config.toml
num_attention_heads = 4
attn_scale = 0.13
parallel_block = false
init = "orth"
init_std_qkv = 0.0381
init_std_o = 0.00673
learning_rate = 0.00174
beta1 = 0.9
weight_decay = 0.069
lr_head = 0.0215
warmup_steps = 345
decay_fraction = 0.819
batch_tokens = 65536
max_seq_len = 512
doc_mask = true
Each number is 50 + 12 x the weight over its row's rms, rounded and kept within 0 to 99. Layers, rows and columns count from 0. The size before them is the row's rms in percent of the matrix's.

# layer 11 attention key, 256x256, rms 0.104, rows 148-160, columns 0-127
109:48 40 66 60 57 47 55 56 30 53 31 45 46 40 53 58 77 33 50 43 52 60 47 68 51 10 35 66 69 55 50 35 48 53 37 32 68 68 54 30 30 34 42 44 52 44 47 25 72 41 51 47 40 34 58 30 34 20 52 63 47 18 46 44 37 50 63 28 53 48 38 56 30 53 37 45 37 48 55 48 52 36 65 48 47 51 50 51 51 49 28 59 48 51 72 44 41 47 71 22 46 44 51 44 58 50 54 49 59 46 68 47 48 61 49 62 56 42 58 52 54 43 56 54 21 52 44 53
104:57 46 38 42 51 57 54 30 60 57 56 42 47 55 75 63 32 47 49 56 45 56 55 40 44 77 56 38 62 41 56 63 44 60 65 73 47 58 32 71 49 58 50 36 37 39 29 80 28 59 40 57 79 63 32 48 51 46 49 48 45 42 61 55 53 48 43 63 71 56 51 53 62 49 54 29 55 55 54 53 57 61 40 70 58 52 29 60 49 55 61 53 45 50 32 60 59 49 27 64 29 71 29 40 31 53 61 47 52 62 23 54 37 43 57 24 58 57 68 53 56 69 49 46 66 71 54 54
120:66 44 30 37 55 42 39 40 62 54 67 47 51 59 51 42 30 65 49 69 55 44 55 42 60 70 44 49 33 66 55 68 43 41 52 64 27 42 31 61 62 53 43 55 44 47 33 79 36 49 53 57 51 50 31 72 42 65 62 41 55 63 57 52 70 64 43 53 63 56 48 52 64 66 69 63 59 53 42 37 53 54 50 62 72 34 63 50 48 61 48 40 55 58 51 65 53 43 31 72 68 40 46 60 43 64 55 62 49 62 29 44 62 38 61 30 40 73 51 41 50 62 56 77 68 41 54 40
111:58 29 33 42 43 33 37 48 60 59 72 49 47 48 51 35 29 60 31 57 53 42 53 36 64 79 21 47 46 52 31 63 62 24 54 59 26 53 64 53 59 64 35 54 52 39 60 79 43 58 46 55 58 45 20 64 46 58 66 36 59 69 61 66 69 51 36 53 57 56 47 55 57 40 58 43 45 44 55 45 53 76 46 51 76 51 55 66 66 31 66 40 50 49 41 53 46 38 29 55 65 59 39 56 47 72 62 63 62 43 39 37 53 45 56 33 43 39 35 39 51 70 44 64 75 40 60 46
107:25 62 53 42 31 72 67 59 52 64 56 73 63 51 37 56 42 31 54 35 41 50 60 38 53 54 50 40 38 50 38 45 44 60 51 43 46 42 21 65 32 51 53 67 53 57 59 45 39 46 51 41 42 54 43 54 42 59 69 37 51 49 43 56 59 48 48 29 40 41 64 52 44 53 65 40 52 60 32 58 52 47 49 44 63 41 56 49 36 65 49 55 56 62 47 26 51 53 44 51 48 56 41 69 45 38 72 51 43 71 39 40 65 39 48 46 48 76 66 53 47 48 44 55 69 55 40 60
104:25 67 41 36 66 59 62 69 31 58 56 57 55 61 57 62 30 51 63 46 58 55 65 45 55 63 50 22 48 40 66 68 45 72 61 62 54 47 35 51 54 65 56 41 67 43 34 53 43 47 43 31 47 85 59 52 70 49 60 30 76 52 43 36 71 58 53 46 43 53 74 57 52 45 57 50 53 50 54 61 52 57 54 54 43 33 46 64 44 52 50 50 52 56 57 37 69 47 39 63 51 69 58 67 64 54 72 60 56 69 51 61 47 42 46 43 34 57 61 31 46 35 56 47 49 58 38 35
094:56 57 54 61 74 55 39 50 63 35 46 46 28 67 55 66 54 65 52 66 60 47 50 52 54 31 65 34 54 43 58 52 56 44 34 57 48 62 73 34 63 34 62 48 43 74 47 32 60 37 48 55 47 37 55 38 62 60 44 39 38 45 57 50 63 65 37 65 27 40 51 51 40 56 27 57 55 52 67 43 57 54 56 58 42 54 42 58 58 46 40 40 50 61 53 62 54 45 74 36 60 53 52 23 59 46 22 43 43 39 68 55 60 64 59 76 53 34 16 56 52 68 50 38 40 48 63 52
124:46 31 31 36 51 36 61 59 50 56 49 41 45 54 55 70 38 56 40 25 51 42 49 53 50 30 69 60 38 61 89 43 53 26 41 36 36 61 56 54 38 34 41 68 83 51 61 68 41 28 58 43 37 44 43 43 44 54 72 53 59 60 52 50 63 55 46 41 56 63 64 47 48 53 47 54 52 48 62 50 64 44 66 58 32 41 60 39 53 68 61 60 47 26 51 37 46 67 59 59 57 37 61 54 53 39 45 45 63 58 60 50 57 40 63 40 32 44 71 35 54 40 57 58 48 51 65 50
113:33 25 37 50 50 46 68 38 60 47 50 43 63 46 47 53 53 44 82 30 71 52 61 44 33 66 67 42 32 66 62 28 33 43 35 38 47 60 45 56 48 58 40 68 54 42 41 56 42 41 45 51 63 58 52 49 49 56 63 38 61 62 63 44 63 50 14 42 48 61 65 59 53 55 18 70 24 41 29 59 56 66 30 48 49 51 52 47 53 62 53 48 63 49 35 58 50 45 52 54 58 54 28 54 55 53 64 55 44 55 43 54 63 42 63 65 43 58 72 51 62 65 41 66 62 69 56 51
106:72 66 36 48 52 50 66 51 18 72 25 43 49 39 53 55 47 43 53 61 54 61 62 30 48 52 39 54 39 62 31 64 44 38 53 72 79 55 36 62 41 51 33 38 51 45 61 61 63 36 49 41 48 50 39 47 30 23 44 54 44 40 41 63 56 53 64 57 60 61 54 58 62 52 55 44 36 37 47 56 59 27 66 64 55 47 68 36 37 70 48 52 46 59 50 61 52 48 47 65 43 39 45 60 66 68 56 57 63 38 47 38 36 38 42 49 37 54 69 45 65 59 31 34 52 69 38 38
106:46 43 51 47 41 39 48 63 82 45 70 72 36 54 31 26 40 43 50 37 41 47 50 56 36 47 53 41 60 41 40 36 73 40 37 34 45 46 42 45 36 44 67 37 39 46 55 36 46 46 56 58 38 39 70 42 48 69 52 33 67 41 66 58 40 61 31 55 36 50 62 56 34 43 50 44 50 69 58 19 33 70 50 52 45 52 42 69 50 41 47 59 58 40 31 48 38 26 55 44 72 45 38 34 58 30 38 31 48 60 56 39 56 47 57 45 48 51 43 43 56 36 63 55 53 35 56 60
118:64 59 50 54 37 45 47 41 43 56 58 48 65 46 52 71 50 63 53 46 48 43 38 46 49 50 37 76 45 65 56 46 49 45 51 47 66 45 56 44 64 34 27 46 59 54 53 50 43 40 60 43 34 39 54 48 37 45 76 78 49 43 28 35 46 60 66 29 68 52 76 54 63 47 59 49 58 49 42 45 56 55 55 63 52 42 73 29 47 64 44 61 55 38 76 34 37 39 60 56 35 50 72 59 46 53 38 62 45 53 59 42 45 38 50 27 53 54 37 57 48 50 46 39 56 54 48 30
107:47 44 50 47 38 51 45 59 18 43 38 34 61 42 57 56 49 46 41 54 41 48 40 45 50 37 70 56 48 42 56 64 39 71 59 56 68 65 31 45 64 63 43 44 41 48 44 61 64 79 50 33 44 42 48 52 48 30 53 53 29 40 36 55 49 28 63 65 40 35 62 26 53 50 85 43 61 64 62 45 59 51 59 47 45 44 36 67 48 38 55 43 67 72 50 40 46 71 54 64 36 45 53 64 66 56 55 58 41 25 44 88 51 56 37 55 49 32 52 44 55 50 35 33 40 54 55 64
# layer 11 attention query, 256x256, rms 0.104, rows 149-161, columns 0-127
100:59 43 61 48 33 55 41 56 46 50 44 48 45 57 38 60 60 41 37 42 63 58 63 51 65 52 60 76 63 48 26 59 42 37 30 65 39 39 69 53 37 67 52 60 52 42 33 50 77 56 38 40 49 60 49 44 38 46 57 51 66 22 46 62 66 42 54 52 47 37 54 44 49 68 63 32 19 60 61 54 55 43 52 43 60 49 60 53 58 47 48 39 44 64 61 52 54 48 47 60 45 64 40 35 53 58 40 70 51 76 55 49 50 69 34 62 50 62 60 43 42 58 65 67 48 63 54 34
129:29 60 38 70 70 31 12 31 78 08 28 43 56 54 49 48 44 48 61 56 40 45 40 51 66 47 52 52 65 70 56 59 60 32 50 45 38 42 51 37 59 49 34 37 52 38 55 59 70 64 41 66 51 48 37 59 54 67 28 39 57 52 56 57 51 58 36 48 39 53 59 43 30 19 53 47 56 49 35 26 45 60 48 41 58 44 53 60 61 29 51 56 53 58 55 32 44 43 54 62 59 42 47 42 55 68 38 52 49 38 38 49 41 38 60 41 36 42 33 44 51 52 53 48 48 45 58 42
125:51 41 32 48 77 24 50 29 65 30 36 48 47 66 55 63 34 65 47 38 54 31 50 45 50 66 53 64 39 39 39 40 51 23 53 52 38 34 64 51 52 45 23 53 59 47 33 62 51 37 45 79 49 49 52 65 62 68 42 54 77 47 41 46 48 55 68 43 63 68 33 44 60 41 36 71 58 34 58 30 41 66 31 43 44 42 39 41 53 41 53 44 49 41 62 39 48 45 39 54 68 42 48 52 46 59 29 51 42 50 42 58 51 34 79 51 51 52 53 53 50 70 48 42 50 45 65 41
105:56 45 41 56 38 32 26 42 34 44 33 55 35 41 53 44 41 49 59 48 56 34 19 59 66 63 45 66 33 65 50 59 51 39 48 56 32 43 47 32 57 58 46 52 57 57 49 79 52 61 59 36 67 54 34 59 61 60 56 47 39 38 53 58 52 56 50 52 53 46 38 54 60 30 60 55 51 49 51 32 64 58 66 36 94 42 65 39 65 50 35 47 27 58 35 46 60 56 55 57 40 53 33 45 49 70 55 52 56 35 47 40 67 39 63 41 31 47 26 38 37 62 50 63 36 50 63 52
114:43 65 49 71 44 58 00 22 60 40 49 59 58 49 41 56 43 65 52 57 37 41 51 38 60 54 43 53 48 49 34 63 50 43 61 56 54 39 61 23 49 66 56 46 35 65 40 45 68 41 36 58 28 53 44 53 48 47 39 46 40 46 38 65 47 62 50 55 48 39 47 52 78 59 24 45 57 54 38 53 60 55 44 42 60 44 47 45 63 48 24 58 38 51 58 41 49 75 53 52 32 66 47 44 55 48 47 74 36 40 48 58 53 73 46 61 63 37 25 57 66 51 42 41 43 73 40 26
111:25 70 41 61 52 65 65 65 37 39 39 52 35 61 48 44 58 46 47 44 53 52 50 53 45 33 48 29 37 43 39 46 75 62 59 60 74 61 38 59 49 40 71 43 42 50 52 49 48 58 45 52 40 55 50 54 35 60 43 56 44 67 40 58 48 48 48 48 18 58 45 55 47 64 57 43 69 53 33 47 41 29 37 46 63 57 56 49 21 48 21 60 44 56 32 47 75 45 59 46 50 30 44 37 59 43 49 26 41 75 59 45 48 49 45 62 58 54 49 53 68 40 53 31 40 42 44 45
106:47 49 54 26 43 59 57 40 28 80 60 32 61 42 52 25 43 45 51 44 33 51 37 59 48 57 49 51 57 42 43 49 52 30 45 53 38 50 52 52 42 50 40 78 48 48 32 48 52 80 50 51 59 56 45 52 69 37 71 41 37 44 47 21 47 29 37 69 72 40 49 42 60 74 55 57 26 65 54 63 57 75 45 54 55 57 53 47 51 38 59 45 45 41 68 58 43 45 48 48 35 54 63 49 55 47 56 55 56 50 60 81 29 50 03 39 53 61 45 36 28 48 53 63 73 69 47 56
090:89 41 58 48 46 45 07 31 62 68 72 43 60 43 65 61 41 78 49 43 36 44 42 70 43 52 55 53 34 40 48 53 42 35 44 35 47 55 52 50 62 65 51 63 24 51 54 59 61 58 51 62 63 73 72 58 68 70 40 51 63 58 48 48 42 45 55 63 40 67 43 50 56 44 48 61 55 53 65 43 57 62 42 45 62 59 46 43 71 50 27 48 43 43 41 47 30 32 55 43 61 50 45 51 49 58 43 40 35 39 52 54 61 63 61 38 37 78 60 64 56 41 44 62 30 70 51 16
092:41 44 64 43 69 59 18 19 50 31 52 33 66 41 55 64 33 49 65 35 49 46 55 44 49 47 70 62 50 62 52 21 37 54 38 35 58 47 52 37 51 38 30 52 69 36 45 37 66 66 51 52 50 31 45 50 63 45 46 66 58 42 69 53 63 73 46 57 51 25 76 46 42 35 41 36 50 46 44 57 48 44 41 51 32 45 38 49 47 49 62 46 63 63 69 40 51 50 40 34 41 64 75 66 50 45 30 68 38 51 44 50 42 56 38 44 52 49 40 67 62 34 36 51 51 52 50 47
091:52 48 64 46 51 48 64 85 34 51 67 57 36 42 50 49 55 52 46 51 53 60 41 68 56 31 50 63 58 43 43 57 40 66 69 35 56 51 45 69 43 56 66 27 36 58 37 55 35 42 48 45 46 57 55 45 71 51 66 40 62 34 39 32 36 37 66 46 49 60 32 50 53 53 61 56 44 51 60 33 49 46 54 53 62 40 55 39 45 56 60 52 24 55 49 50 66 62 67 47 54 41 53 35 65 64 44 30 72 42 39 48 54 44 69 66 51 45 53 45 38 63 47 62 32 52 56 72
095:20 47 56 23 61 54 54 38 59 49 35 55 40 53 57 43 37 71 49 52 65 44 62 42 63 67 55 64 33 42 58 63 53 55 62 53 56 59 39 56 72 47 59 54 44 48 38 43 64 67 50 54 54 43 27 50 67 46 59 45 42 53 36 37 31 64 40 37 53 35 43 42 64 57 64 39 33 71 60 69 51 52 48 26 42 55 60 52 62 69 62 51 63 84 61 55 60 57 42 45 32 65 43 58 64 47 46 47 66 44 56 46 37 34 44 56 58 47 54 54 45 50 58 51 46 51 49 35
102:49 58 50 49 33 43 16 53 31 68 52 55 61 49 54 53 54 48 52 73 56 64 47 51 56 53 26 49 61 56 33 32 26 57 50 58 31 54 64 66 55 52 57 41 70 59 37 51 32 44 38 48 52 52 54 26 48 62 50 63 58 56 81 64 47 48 12 69 30 48 50 54 61 46 54 44 46 33 69 56 34 51 47 45 45 57 56 56 41 45 37 52 47 34 68 73 56 66 39 42 42 53 59 63 64 50 49 72 32 37 44 60 40 65 57 36 51 62 45 55 54 54 53 34 64 41 43 35
108:43 45 51 57 76 47 28 19 59 12 53 57 52 47 41 42 51 58 51 52 47 52 66 45 45 71 67 54 52 38 65 34 28 41 64 46 59 46 60 52 32 50 52 47 61 47 55 45 62 54 35 68 34 40 54 45 51 42 23 49 49 51 59 50 56 66 45 42 47 40 55 23 61 31 44 45 61 58 43 52 49 30 47 29 48 60 41 45 38 46 23 57 60 46 62 48 54 60 53 41 33 44 48 53 48 51 46 65 31 44 33 46 48 57 45 50 64 41 45 75 70 45 56 58 58 46 36 48